config.yaml
max_grad_norm: 1.0
final_lr_fraction: 0.0
train_tokens: 144000000
Each number is 128 + 24 x the weight over its row's rms, rounded and kept within 0 to 255. Layers, rows and columns count from 0. The size above them is the row's rms in percent of the matrix's.

# layer 9 attention query, 64x64, rms 0.0815, rows 0-52, columns 0-63
size [162 182 150  94 110  95 100 102 140  98  82 171 117 103  95  90  79  81  90 104  90  95  89  86  86  70 104  75  86 109  96  87  91  83  92  88  93  97  89  97  85  88  96  91  93 106 104  85  96  96 111  80  88]
[[155 146 108  86 132 111 138 107 131 140 149 149 139 105  95  99 154 168  98 116 135 140 158 136 156 112 163 155 121  99 149 117 122 127  92 183 106 122 130 140  95 149  95 111 140 100  60 112 125 177 139 157 139 125 126 102 151 139 149 136 100 118 133 111]
 [117 134 140 158 110 112 126 121 115  98  99 122 113 126  98 126  98  77 105 138 104  93 105  75 120 177 128 131 171 193 157 138 113  98 126 143  96 133 156 155 162 119 152 133  90 134 159 117 160 110 147 136 128 123 139 133 134 119 124 155 162 125 159 129]
 [120 132 108  68 114 125 148 133 144 124 151 156 163 123 123  89 143 175 126 115 117 143 182 157 137 134  97 145 117 106 130 136 140 129 126 165 111  86 108 120 101 148 131  87 174  94 100 115  94 172 126 117 132 101 105 163 130 146 139 152 102 122 107 134]
 [125 134  81 138 124 142 162 127 122 130 110 127 154  96 160 162 118 134 163 120 117 129 135 112  93 158 140  96 153 145 131 113 152 123 141 161  89 132 119 109 116 136 152 116 125  54 151 107 156 108 116 158 136 162 116 109  76 136 168 116 140 102 172 144]
 [105  92  79 154 142 165 131 134 132 131 125 146 111  96  91 131 146 126 159 125  86 119 164 104  99 144 149 109 152 148 102 113 120 134 167 161 144 106 118 105 119  95 177 157 118 145 105 114 142 135 117 136 139 149 125  87 174 163 130 144  96 100 152 107]
 [130 141  95 118 108 144 112 145 128  96 119 151 131 100 163 141 122 171 133 103 123 124 120 141 134  90 109 119 124  94 112 154 141 149 195 166 125 129 132 169 122 120 138 163 158 144 138 108 113 134  87  91 163 114  68 119 153 109 152 113  96 100 128 155]
 [ 95 127 153 134 113 111 144  76 117 129 122 156 126  99 163 120 111 103 111 101 153 140 127 161 121 167 157 126 134 154 165 156 108 172  79 149  92 129 116 146  97 137 146 111 143 133  99 135 142 164 102 115 127 125  90 120 159  85 131 170 114 108 150 142]
 [ 93 141 173 169 127 122  73 121 134  99 112 103 122 154 152 127 124 118 107 148 144 133 112 132 106 144 127 161 117 133 119 164 112 112 154 108 135 106 136 108 175  81 122 147 134 144 193 155 116 121  83 120 138 122 134 145 146  96 134 118 166  81 128 140]
 [142 119 131 100  94 112 157 129 131 139 110 162 109 122  89 123 154 164 120 111 142 158 150 136 150 116 138 165 122  87 119 111 145 138  87 156 118 124 115 144  95 159  90 108 146 114  65 119  95 176 149 165 141 106 118 122 144 164 157 145  94 125 122 126]
 [ 96  94 134 141  82 154 136 128 163 117  82 127 115 138 153 172 159 141 126 114 132 159  95 146 120  72 120 111 126 118 120 141 153 145 152 100 180 103 109 117 135 124 113 127 141 159 157 153  96 122  93  91 121 129 134 166 150 122 118 114 130 145  96 165]
 [132 148 149 126 144 145 109 160  99 193 132 136 128 104 186  89 129 132 161  80 139 153 125 126 123 128 124  88 104  81 126 148 124 123 129 118  72 161 115  86 121 144 111 155 120 157 143 127 148 124 141 128 117 145 113 116 110 141 153  85 121 128 163 123]
 [128  93 109  98 118 136 129 128 121 124 133 153 152  81 155 112 122 172 138  93 120 146 180 165 125 134 120 147 141  72 133 104 157 128 118 153 114 116 118 100 119 185 104  94 156 112 137  94 123 148  95 141 155 120 132 110 128 146 166 101 111 102 149 155]
 [119 107 124 127 102 106 153  85 166 110  81 121 106 131 100 142 120 118  65 144 136 135 133 107  97 144 163 105 153 168 141 121 116 116  98 134 148 155 126 186 152 136 141 143 112 121 130 165 124 143 150 152  68 125 101 129 150 142 117 167 131 134 134 146]
 [133 138 130 121 131 124 119 127 120 180 149 165 147 123 173 165 141 138 126 111 129 142 153 179 101  94 122 131 128  94  75 115 134 147 132 176 136  83  94  87 122 136 130 103 173  95 113 106 105 142 121  83 129 119 132 161 131 135 131 107 159 113 110 131]
 [132  99 108 143 180 157 129 131 127 130 124 133 108 134 130  69  87 153 149 107 112 154 157 121 126 150 122 128 122 127 104  86 148 116 157 155 170  86  96 137 117 150 167  92 161 118 136 104 102 133 140 134  95 174 103 140 118 123 104 127 137 169 148 113]
 [120 112 117  73 109 110 129 128 147 144 141 187 143 142 104 126 118 156 153 139 184 182 145 129 105 148 105 156  94 134 144 104 119 158  92 127 101 129  98 153  91 125 118 131 169 115 146  80 102 109 129 114 139 140 111 118 148 138 163 116 109 135 104 125]
 [141 122 141 111 139 107 129 121 138 145 135  80 108 165  90 127 123 141 122 154 111  99 108  91 130 132 139 166 169 119 118  83 109 135 128 155 141 148 126 184 153 124 147 121 121 100  95  65  75 152 125 136 131 141 114 120 179 158 148 144 120 140 112 144]
 [112 112 139 100  84 122 151 162 137 139 139 150 157 185 179 130 142 149 141 125 167 145 126 118 154 108 170 100 101 184 103 134 121 127 140 136 117  97 115 108 145 119 115 101  88 109 168 134 147 106 102 133 136 139 109 144 103  93 157 108 131 132 102 107]
 [123 148 144 106 146 146 152 147  96 136 127 160 160  95  91  93 142 129  89 133 125 150 145 124 110 143 152 127  46  79 144 125 126 122 157 166 115 109 147 133  96 154 146 135 154 115  96 104 157 115 148  76 135 124 137 116 110 148 142 141 109 104 139 120]
 [150 163  95 109 181 121 129 132  93 147 150 142 146  96 146 106 115 167 103 154  89 139 147 155 140 121 133 137 147 102  89 170 131 146 147 126 122 136 148 145 123 137 108 160 139  94  79 116 118 128 115 173 110  89 138 113  93 137 127 131  95  78 125 122]
 [147 159  92 136 138  54 149 108 117 125 168 160 155 122 155 111 131 165 131 141 113 140 142 147  95 153 148 164  93 106 111 163 118 128 120 126 110 112 139 170 124 125 125 150 112 105 145  81 146 140 113 137 150  90 132 112  89 114 111 153 126  89 142 113]
 [122 118 120  76 137 139 143 118 111  97 155 141 142 149 143 152  97 113 109 144 146  73 129 139  96 129 120  76 136 119 140 160 159 162 135  97 108 135 110  87 150 117 180 139 123 155 168  91 113  99 126  79 128 151 142 119 143 133 149 148 141 131 120 163]
 [143 108 135 133  85  88 152 141 135 120 170 110 120 142 144 114 110 136 143 103 150 119 142 135 154 131 139 106 110  92 118 145 136  67 112 163 114  87 125 134 105 109 193 135  99  95 148 122 151 159 152 147  97 132  97 117 143 164 151 111 120 128 149 168]
 [114  91 107 145 111 156 112 113 153 141  96 183 120 103 131 163 138 127 128 138  94  97 144 109 149 143 177 136 141  98 128 107 180 140  96 132 143 101  81 120 133 119 159 107 161  85 143 170 108 131 127 155 112  96 156 147 101 128 133 112 125 148 125 125]
 [110 152 149  97 159  99 116 143 124 125 144 104 133 125 116 113 115 103 111  82 149 150 173 104 146 111  98 119 172  74 111 129 149  99 159 158 131 121 122 111  97 134 178 116 140 124 110 160 135 112 142 131 133 122 161 109 138 103 161  86 121 161  91 159]
 [134 146 150 122 137 155 133 138 100 124 173 103 143  99 153 147 131  94 105 143 118  99  90 113 138 161 137 134  77 145 187 141  87 118 151 134 168 136 113 130  99 103 115 108  81 144 173 137 155  96 129 153 110 117 121 144 113 164 116 107 100 123 140 117]
 [130  92 117 108 120 100 136 150 142 153 149 145 145 157 123 111 109 103 127 117  77 123 106 106 152 140 116 119 119 166 107 133 125 175 168 150  88 124 131 153 176 118 158 109 115 109 154 182 135 111 120 108 133  84 114 109 140 138  89  94 163 118 118 159]
 [120 157 142 136 147  95 134 142 112 103 119 126 146 120  73 150 166 135 111 182 145 137 142 104 109 156 141 150 141 113 132 132 104 161 111 167 125  75 101 115 129 138 101 104 125 134 122 146  96  86 103  85 125 112 141 146 130 169 107 147 138 142  84 165]
 [139 119 106  98 139 143 124 113 107 144 130 110 115 161  99 101 129 112 107 128 145 175 109 194 114  95 124 150 118 139 151 124 150 150 105 139  90 130 168  98 127 132 129 113 129 157 172 101 143  96  85 136 146 107 124 123 172  85 110 125 127 119 153 176]
 [103 117 160 127 136 158 137 147 167 135  97 106  90 131  78 134 157 121  99  86 110 127 146 134  91 129 134 115 118 117 115  99 151 151 131 116 192 125 159 136 149 130 130 148 132 109  99 135 115 148 122 121  87 146  96 180 180 166 118 111 118 120 135 125]
 [156 115 121  91 147 115 134 149  88 169 135 116 115 129 114 102 134 148 123 130 125 102 117 100 128 152 135 174 118 126 138  70 109 162 138 175 127 164 134  84  93 155 157 124 145 113 110 121 128 116 120 102 168 119 127 164 149  85 174 140 100 125 101 122]
 [117 177 113 135 111 146 100 142  99 129 122 154 105 114 129 122 137 126 153 120 117 148 152  72 121 168 163 113 114 146 135 157 108 139 145 146 104  98 119 116 118 145 152 123  54 103 154 148 103 105 108 135 132 163 169 110  83  92 158 124 121 140 140 111]
 [135  77 123  76 104 109  93 110 160 143 135 173 134 123 160 110 157 123 131  93 129 156 130 175 163 132 153 138 106 119 125 131 145 132 122 110 165 137  85 130 109 128 119  98 151 154  80 108  99 158  80 117 156 111 130 114 157 122 127 118 118 148 128 147]
 [113 123 129  99 159 138 124 155 149 113 126 111 137 138 145 195 148 117 104 139 149  99  82 163 143 115 136  72 116 125 175 140 169 104 125 131 132 118 132 144 123 106 144  94 108 128 119 144 112  83 141 137 111 168 131 153 179 117 126 121 136  82 107 107]
 [160 124 147 145 121 138 152 122 104 170 130 178 127 109 120 143 177 133 128 121 114 105 125  92 127  84 182 127 139 140 105  69 113 131 128 159 123 140 124 145 144 123 114 116 100 114  85 113 123 182 100 134 168 113 102 122 114 128 155 101 100 152 148 116]
 [118 177 116  87 125 155 111 108 136 176  91 108 125 118 125 128 131 131 115 128 141 126 121 158 125 160 116 102 115 157 116 150 182  90 143 171 128 128 148 151 122 136 106 134 131 121  93 121 109 110 119 124 144 116 159  83 157 110 155 158 151 121 118  56]
 [127 120 108 164 121 125 194 129  89 167 108 153 125 138 121 125 130 126 150 106 120 143 110 115 144 103 148 121 111 170  72 114 156 128  94 131  89 117 158 139 126 158 126 126 125  59 119 162 151 131  87 125 140 123 142 156 142 127 148  94 123 102 105 142]
 [117 112 129 101 138 142  54 127 164 143 186 107 113 120 139 134 113 154  97 135 145 154 142 114 107 120 109 105 154 128 163 108 106 163 136 125 142 127 167 114 137 102 119 137 142 120 104 129 107 103 100 115 109 162 149 137 131 153  80 164 161 156 111  90]
 [111 143 132 128 126  94 107 127 142 126 123  90 146 123  78 132 176 129  98 161 136 168 122 125 161 128 150 115 138  88 139 112 146 136 144 149  82 137 134 113 111 132 136 126 164 122 157 130 154 149  84 125  89  94 138 124  85 100 197 109 124 118 153 128]
 [157  99 133 134 146 142 115 144 118 111 140  89 125 163 115 127 154 106 150 123 150  98  85 122 146 120 133 141 124 123 156  76  91 101 147 127 115 114 140 164 155 125 168 122  83  77 121 130 133 114 126  97 116 168 140 130 192 153 103 153 129 165 143 126]
 [139 169 135 123 138 105 112  94 140 135 133 154 155 107 149 132 141 148  73 137 132 127 150 114 185 131 158 110 136 103  91  99 107  95  97 124 134 118 132 119  84 127 122 133 135  89  87 149 103 112 148 110 135 117 181 106 145 135 192 152 142 128 125 131]
 [145 144 124 104 161 115  85 151 136 129 132 132 119 134 130 113 107 128 133 120 106  77 126 150 111 167  76 129 130  92 103 131  80 138 163  78 157 118 101 117 133 120 145 164 100 129 147 184 139 168 115 162 100 151 122 110 117 152 146  98 130 134 146 148]
 [143 133 121  65 135 103 135 168 142 127 139 124 107 112 139 125 180 129 113 145 145 145 121 143 152 146 117 137 107 117 133 146 127  79 134 117 141 149 108 167 130 124  78 128 154 124  74 178 141 148 158 137 117 103  94  87  92 153 119  96 130 153 116 109]
 [120 162  78 127  97 113 117 135 156 151 110 127 108 167 110 167 166 102 135 128 151 127 153 122 152 117 111 100  86 122 121 109 116 139  82 151 150 167 130 144 122 134 138  98  97 141  94 114 145 119 163 135 157 168 142  91  70 112 131 140 118 142 126 147]
 [137 166 120 182 117 170 119  90 102  94 127 117 135 130 146 106 128 120  99 143  91 122 163 126 149 117 168  98 119 132 122  84 158 111 120 151 108 123 142 130 144 111 100 103 114 135 199 127 107 114 129 123 128  98 130 137 146  91 126 122 145 155 171 164]
 [ 92 153 115 142 140 114 151 151 150 131 164 172 139 118 121 167 159 135 132  85 130 149  70 118 162  90 112 166 114  96 145 126 145 111 137 119 111 103 140 178 103 125 142 149 123  91  84  97  97 118 124 146 138 140 155 140 141 114 133 103 122  97 145 113]
 [168  86 141 139 142 124 113 135 144 201 131 101 124 126 151 160 119 100 153 138 131 113 152 123  60 123 129 117 129 141 130 136 134 117 121  93 149 151 140 119  97 118 136 139 109 160 160 151  89 114 116 102 121 163 139 125  93 160 110  96 149 101 128 171]
 [166 167 127  85 139 130 139 119 148 135 152  94 133 127 128 116 159 143 145 104 124 140 116 187 131 135  84 148  89 102 155 129 113 137  95 125 125 124 117 116 140 129 139 141 144  94 127 154 108 170  81 128 119 138 154 103 121 170 110 116 119 178  74 112]
 [150 151 177 132 116 118 121 141 109 139  93  96 131 150 116 118 131 138 116 123 108  84 135 119 121 168 180 157 140 137 155 156 155  83  96 104 105 169 158 100 153 130 107  94 108 112 166 145 143 121  93 139 167 156 124 127 127 107 100 124 119 118 103  97]
 [117 145  88  96 150 118 132 145 108 129  95  88 129 131 130 151 113  92 140 156 172 155 167 151 108 120 136 129 163 100 150 105 129 135 120 101 126 146  90 150 111 164  89 127 130 167 107 169 152 148 200 130 127 131 109 127 112 115  98 156 127 120 136 130]
 [129 141 133 165 158 142 131 112  85  96 173  80 117 145 130 161 141 132 103 114 145 131  76  76 100 129 136 110 169 129 126 123 124 128 128  96 158 153 161 170 121 133 115 114 109 129 132 104 181 130 158 126  92 103 116  99 152 121 133 127 143 165 124 135]
 [127 146 114  78 111 139 168 134 156 127 118 140 129 148 120 116 116 177 121 127  62 124  90 134 168 143 144 137 119 108 136 121 123 142 123 147  95  57 100 106 124 157 142 114 114 101 145 155 101 141 153 171 123 121 120 125 163 115 167 125 137 131 113  99]
 [138 129 140 138  69 140 168  90 132 155 129 120  95 147 155 159 135 173 116 116  93  96 128 159 132 114 134  98 137 136 160 147 142 161 127 150 123  73  95 152 107 128 100 138 132 112 120 133 132 166 122  84 132 147 117  97 113 170 140 119 121  82 141 123]]
# layer 9 attention key, 64x64, rms 0.0819, rows 0-51, columns 0-63
size [ 69 192 138 104 130  83  96 101 185 149 112 137  96 145  80  95  78  74  98 118  85  79  96  72  88  59 102  69  78  94  98  76 108  75  83  77  87  88  87  93  84  86 104  76  82 107  93 128  81  88 122  80]
[[158 142 121 122 142 114  98 145 113 133 126  86 139 113 181 113 112  71 150 110 102  99 116 116 138 137 122 118 139 112 151 130 116 128 113 150 167 138 159 129  98 100 162 133 130 149 155 105 203  90 129 100 131 153 137 139 117 119 126 102  92 144 174 116]
 [112 128 131 143 140 142 119  81 145 117 133 156 129 146  81 129 119 144 113 179 137  95  93 129 129 104 121 114 168 194 112 120  88 129 135  98 159 116 138 134 178 107 122 140  92 164 140 131 128 112 154 136 115 132 122 118 143  91 103 138 169 160  96 109]
 [155 123 119  74 151  89 145 176 105 119 119 147 125  86 146 118 125 137 138 115 116 130 149 155 149 145 120 169 115  73 115 128 127 143 154 169 101 134 126 105  81 154 154 111 151  90 126 133 125 113 113 142 165 132 144 122 118 121 134 101 105  82 174 122]
 [173 144  91  83 109 132 149 144 106 128 130 150 144  98 157 120 159 138 126 114 109 149 124 111 122 147 139 159 118 114  98 129 144 163 128 160 107  90 130 132  91 172 143 101 134  90 109 157 134 110  96 113 163 163 126 131 114 151 115  89 108 104 183 139]
 [120 142 153 142 110 152 105 100 153 103 167 141 134 152  92 125 134 116 129 143 124 120 108 136 147 108 156 157 131 167  94 122 115 123 101 137 131 110 152 129 171  96 118 139 126 174 183 141 135  81 135 115 113  71 104 131 114 102 116 124 178 135  84 112]
 [ 92 111 113 142  97 117 145  75  86 125 155 165 163 118 121 107 137 138 159 130 181 137 138 147 121 108 174 139  78 148 137 160 111 153 125  97 116 125 123 101 146 114 119  83 147 100 161 117 146 117 129 111 146 168 156 108 148 111 122 135 105 120  98 138]
 [122 120 129  79 111 101 120 117 111 130 119  86 121 123 126 106 128 133 116 123 108 101 159 135 112 176 102 163 130 114 130 175 174 175 136 133 117 163 166 113 133  94 134 105 166 103 167 119 140 118 132 146 104 113 153 111  99 153 143 131  97 184 134 144]
 [137 125  96 129 127 142 158 121 139 157 140 139 102 122 151 109 168 121 115  82 134 197 137 150 110 100 120 122 102 103 154 178 150 151  95 112 137 153 128 113  94 151 133 127 164  80 100 134 112 146 139 137 108 141 160 131 138 150 153  90  88  99 122 122]
 [123 133  97 108 136 121 148 129 139 132 155 132 158 101 146 101 153 142 117  92 148 195 151 147 107  92 156 158 110  99 148 131 166 124 116 126 113  99 112 109  90 176 123 131 150  93  82 150 124 149 113 108 118 115 142 140 155 135 148 109  89  89 123 154]
 [118 121 109 141 122 136 119 113 150 120 177 164 149 108  82 117  97 152 133 150 156 111  85 130 146  93 121 143 155 178 122 125  85  98 111 105 138 117 165 116 150 123 125 161 118 131 141 162 132  97 157 120 140 123 119 108 142  70 133 172 154 139 111  98]
 [146 100 135 128  97 139  83 157 102  90 114 135 129 154 181 132  85  80 140 139 109 116 110 122 110  89  89 152 122 108 152 137 111 115 119 100 179 139 136 175 120 118 147 137 127 145 146 142 159 157 148 138 126 148  95 150 108 126 149 167 105 144 109 137]
 [163 119 129 100 145 116 142 160 134 169 122 108 135 117 144 104 148 154 154 124  95 141 158 161 155 127 129 125 122  59 119 134 124 167 127 164  85  91 146  91 117 168 123  99 141 116 121  77 112 100  99 131 167 129 134 115 106 154 143 109 115 128 147 137]
 [143 129 170  97 167 128 125 153 111  87 124  98 147 110 155 175 154 111 143 107 104 132 148 113 117 119 104 127 115  80 122 153 143 127 154 163 119 137 152 110 112 116 106  64 157 121 147 103 151 125 147 145  98 135 139 152 104 110 173 128 117 177 123 142]
 [121 139 131 155 134 158 123  75 129 106 106 146 130 154 100 142 143 135 101 158 122 123 110 102 118 104 101  99 148 192 139 108 130 118 117  96 161 129 133 151 181 100 119 161 109 162 139 127 126 124 142 156  82 129 120 127 141  93 119 153 177 137  93 103]
 [135 149 142 152 112 127  89  93 153  97 185  98 145 134 112 127 154 101 121 146 137 154 103 120 140 126 111 156 118 134 133  74 125  64 122 139 139 124 130 137 144 132 107 160 125 162 196 124 118 159 131 122 101 108 121 150  93  93 136 131 131 104 153 137]
 [159 120 146 124 111 143 123 101 130 140 121 138 135 163 109 175 114 122 151 143 112  90 121 135 103 164 131 137 146 191  99 102  82  96 110 124 195 143 116 123 139  98 135 118 124 150 105 137 148 124 155 114  75 111 129 143 146 107  94 138 163 154 115 126]
 [142 106 168 136 119 156 131 144  76 162 120 157 153  81 143 121 123 159 151 111 127 156 129 189 159 114  86 138 110  76 100 105  72 106 139 154 106 136 135 126 102 139 144 125 134 125 130 112 138 127  99 149 126 116 114 108 137 118 164 145  95 115 144 136]
 [118 145 122 121 162 133 122 160  91 183 113 171 110 133 144 133  86 136 157 124 113  96 135  88 118 106 129 166  97 123 145 118 135 129  87  94 130 112 172 121 115 134 137 183 159 139 128 143 125 164 151 125  98 156 143 107 116 135 106  77 131 103 138 120]
 [127 169 139 149 112 115 110 110 132 101 156 142 100 136 124 114 129 105 137 130 144  73  64 123 128 119 140 131 187 165 108 128 141 104 158 100 198 165 126 120 153  94  95 119 117 141 132 132 137 112 128 150 118 132 106 124 128 118 109 147 174 151 119 111]
 [101 128 123 161 140 136  97 116 133 104 133 157 105 147  98 153 156 122 139 150 168  90  81 102 131  98 130  97 154 180 142 126 106  96 137 124 110 155 143 131 132  86 150 133  62 184 154 134 138 102 129 130 134 124 119 126 133 118 112 140 134 162  98 126]
 [150 128 102 134 143 144 140 139 109 127 162 146  72 136 106 149 138 117 151 141 173  87  98 102  96 146 116 115 165 156 151 120 127  99 118 112 162 128 117 139 162 104 142 110 103 177 145 123 118 108 141 159  79 118 130  91 163 148 113 113  96 150  99 143]
 [129 137 136 101 125 146 116 154 112 193 126  96 140 119 164 128 121 145  86 150 136 119 146 164 101 135 163 143 160 118 155 121 136 126 142 141 117  96 136 113  90 143 107 119 136  79 137 110 156 117  92 124  93 130 135 122 180 140  75 142 109 106  85 142]
 [138 130 111 151 144 127 133 109 118 115 127  95 112 111  81 172 123 119 131 149 121  92  88  99 157 108 136 151 150 168  88 121 108 132 123 140 159 129 155 180 150 133 119 101 142 168 139 117 153 170 109 160  96 136 111  87 146  95 132 139 136 134 114  80]
 [158 129 167  92 159 136 145 183 125 101 132  97 131 103 140 156 123 129 143 129 106 163 123 113 124 100 133 110 127 163 147 146 148  79  99 169 101 109 121  97 161 111 139 151 142 105 153 118  80  92 127 134 151 133 135 110  81 131 132 127 173 138 114 113]
 [100 143 147 155 124 122  91  98 156 109 106  88 103 127  68 133 111 125 122 169 147 111  97 136 139 122 115 121 156 125 130 127  84 140 125 120 157 118 135 129 132 129 120 137  99 114 127 129 172 146 149 195 143 111 146 116 122 113 152 172 169 155  95  91]
 [129 153  86 123 132  76 115 153 103 117 116 134  93 118 154 124 139 100 173 123 123 179 121 132 150 118 153 165 133 161  84 134 151 128  98 115 169 105 162 155 117 131 119 126 131  95 137 146  70 128 126  94 109 135 116 119 134 166 118 155  95 131 151 127]
 [ 98 134 136 136  82 124 136 148 135 140  67 137 157  65 147 144 157 131 157 106 132 121 156  93 131 143 136 155 117 101 173 123 169 136 110 130 142  97 110  84  97 153 145 163 143 107 122 111 120 155  98 130 120 114 160 125 147 149 158  95 115 127 122 121]
 [127 146 159 108 152 116 122 148 121 156 108 148 110 123 139 132 128 112 149  70 110 160 141 158 107 146  72 139 140 150 123 118 132 138 124 109 155 157 115 114  98 153 151 104 131  82 115  93 112  88 107 146 107 127  94 156 169 129 168  89 171 111 125 133]
 [119 123 136 163 130 181  96  71 153 129 127 125 166 141 129 182 132  83 107 112 118  95 148 116  92 155 113 137 137 124 128 177 112 152 111 103 149 151 104 114 120 134  63 132 120 155 114 140 115 115 126 156 148  94 135 129 143 134  95 140 120 141 108 116]
 [ 97 155 142 135  96 156 131 153 140  84 115 154 174 102 164  80 143 154 131 123 105 157 102 153 147 101 100 126 106 116  89 150 124 132 125 137 121 134  98 169  99 133 126  87 147 133 144 100  97 160  90 134 141 144 135 152  94 115 133 141 152 119 108 166]
 [119 122 139 186 116 126  94 127 140 123 139 174 163 141 118 129  97 124 142 147 139  97  98 146 174 151  90 134 190 145 116 117  88 103 122 126 141 118 129 131 139  85  96 177 109  86 129 136 133 106 142 134 128 108 133  98 138  88 144 140 145 162 120 128]
 [153  91 145 113 133 107 111 146 149 143 156 125  97  94 132 125 139 103 127 135 109 124 141 124 109 118 112 202 151 107 124 138 141  88 114 125 113 120 154 134 105 116 170 129 136  74 163 151 153 125 125 108 134 127 157 120 120 205 118 109 145  97 159 111]
 [110 122 132 145 121 162 124  80 120 150 133 131 130 139  83 148  89 137 126 170 131 107 107 127 114 151 101 110 120 180 100 140 125 128 136 115 144 130 131  98 183 102 135 156 108 170 146 126 103 126 158 122 102 108 120 116 124 111 145 175 140 185 105  87]
 [ 99 176 160 119 138 157 126 134 106 142 104 131 124 176 131 128 117 138  96 101 158 151 120  96  93 125 157 116  88 163  97 146 111 125 133 123 167 106 119 164 137 119  75 150 130  95 146 134 108 138 117 115 131 179 123 147 126 131 106 150 105 147 107  77]
 [120  96 146 128 126  95 161 138 103 132 142 198 141 109 137 103 100 124 159 118 109 100 111 154 177 106 124 152  93 107 107 147 151 110 168 133  89 115 148 126 157 115 133 176 130 160 127 102 106 116 149 131 155 124  88  88 127 148 137 142 145 130 108 140]
 [138 106 136 167  98 170 114 125 113 118 106 120 118 170  93 126 115 171 139 138 128 129 127 112 107 107 121 152 141  99 134 132 119 143 195 131 142 159 105  84 129  88 114 128 125 108 141 163 126 108 121 111 171 142 125 162  87 186 136 119  95 117 137 113]
 [112 139 137 175 124 115 133 125 143  95 138 160 119 139 168 146 117 115 154 131  73  85 135  84 144 126  93 153 120 133 153 165 129 152  76 140 109 134 118 142 147 121 121 180 121 135 110 109 162 133 129 166 156 132 107 144  99 130 109  86 160 115 106 105]
 [115 103 181 107 154 149 114 134 140 111  88 117 174 139 140 122 141 147 135 138 154 146 127 139 111 119 109 133 108 162 111  84 169 120 139 115 104 136 118 125  85 136 162 104 111 123 117 194 122  94 116 117 120 117 123 164 101 142 155 101  82 114 157 156]
 [117 142 143 127 135 167 126 143 157 109 128 129 141 151 111 146  90  92 102 110 137 139  74 101 131  89 140 123 139 127 137 143 130 124 101 113 164 160 176  88 127  74 140 111 124 126 107 114 154 115 174 172 137 119 124 125 188 115 105 143 149 155 127 111]
 [124 134 174 164  97 136 140 139 108 146 118 127 146  92 160 122 123 154 114  99 120 142 122 133 127 151 119 162 117 110  83 128 154 107 138 143 121 119 106 140 133 211 113 117 163  95 130 152 137 135 125 135 157 113  91  90 110 125 138 129  84  86 169 125]
 [124 111 154 149 161 110 103 162  89 121 138 126  83 153  97 151 130 171  99 162 125  88  77 122 128 109 128 111 159 172 106 125 121 123 146 141 150 132 132  79 160 136 148 137 116 132 108 118 153  91 134 174 133 112 107 151 115 136 157 158 141 140 137 100]
 [129 132  96 145  85 124 140 149 186 136 128 114 134 109 114 160 172 147 117 156 145 134 101  96 161 121 131 137 124 158 127 161 133  80 135 139 120 108 159 167 109 156 169 106 112 116 123  84 113 144 133  75 116  98 150 134 150 106 114 156 112 114  99 141]
 [108 141 107 157 112 147 147 111 108 113 106 114 124 134  83 168 115 107 137 152 147 105  92 104 117 142 143 107 123 160 109  72 134 111 173 115 152 139 137 147 127 123 164 152 107 151 120 121 125 138 173  87 167 149 136 133 141  98 132 145 144 186  98 102]
 [183 116 167  78 118 137 159 149  87 144 138 142 142 106 102 119 102 150 104 122 161 138 153 117 128 163 121 180 152  99 112  93 125 143 141 121 102  83 123 120 120 122 131 102 136 152  93 100 126 139  83 127 158 152 142 140 114 125 136 150 145 110 149  92]
 [154 100 134 126 170  86 103 158  97 104 148 117 120 109 151 136 144  99  96 131 109 182 127 165 101 114 145 133 121 104 164 122 158 139 138 132 141 114 122  68 139 161 104 136 146 135 139 119 112 129  99 140 161 124 120  88 144 181 142 131 117  91 155 115]
 [ 93 132 178 156 117 144 134  99 101 100 146 130  94 141 114 137 119 159 151 131 147 100  94 110  96 146 131  91 135 159 114 139 106 100  76  95 166 125 121 160 158 109 125 158 122 140 144 150 137 121 152 155 128 120 122 124 127 133  92 184 144 158 101 100]
 [163 151  81 136 113 156 125 102 179  95 158 134 159 138 122 135 138 128 106 133 100 116 163 113 135  97 147 129 127 149  84 123 109 114 120 135 129  80 129 164 155 125 152 158  97 145 106 108 142 128 102 111  87 147 124 129 187 123 137 173 116 143 102 114]
 [106 119 129 176 108 150 109  97 150 105 110 115 135 131 100 154 104 114 122 174 136 131 104 123 127 135  88 107 152 201 113 125 101 112 166 126 150 118 129 178 152 108 138 128  99 164 110 142 122 127 182 129 104 131 101 142 150 102 100 135 153 135 111 106]
 [171 125 118 128 142 136 105 146 134 139 143 132  89 138 175 100  83  89 131 149 106 135 113 106 143 126 123  98 110 110 121 163 108 149 180 122 125 129 104 179 123 116 122 151  99 102 100 136  87 143 134 149 117 138 156  89 156 147 150  81 118 161 157 122]
 [150 154 109  80 134 158 118  89 133  72 107 130 144 134 102 135 139 135  76 121 145  98 129 133 110 167 133 123 154 128 121  90  98 131 153 133 160 129 142 126 157 141 104 104  97 151 145  87 155 122 158  97 167 130 122 140 140  93 129 129 141 184 142 132]
 [110 141  87 110 144 104 141 147  86 128 113 124 137 118 149 103 121 118 132 121 146 169 153 162 124 126 135 159 108  74 125  97 148 129 128 152 102 131 121 137 120 169 137  95 153 106  89 117 145 116  95 179 187 130 147 125 132 153 127 125  71 105 129 150]
 [ 99 126 147 150 155 141  97 156 114 139 122 116 130 100 121 178 129 140 129 158 129  87 108  98 133 103 112  98 139 159 133 147  59  83 127 124 181 128 148 171 143 106 107 174 146 136 151 123 111 110 159 122 117 116 146 143 126 127  94 119 158 142 131 106]]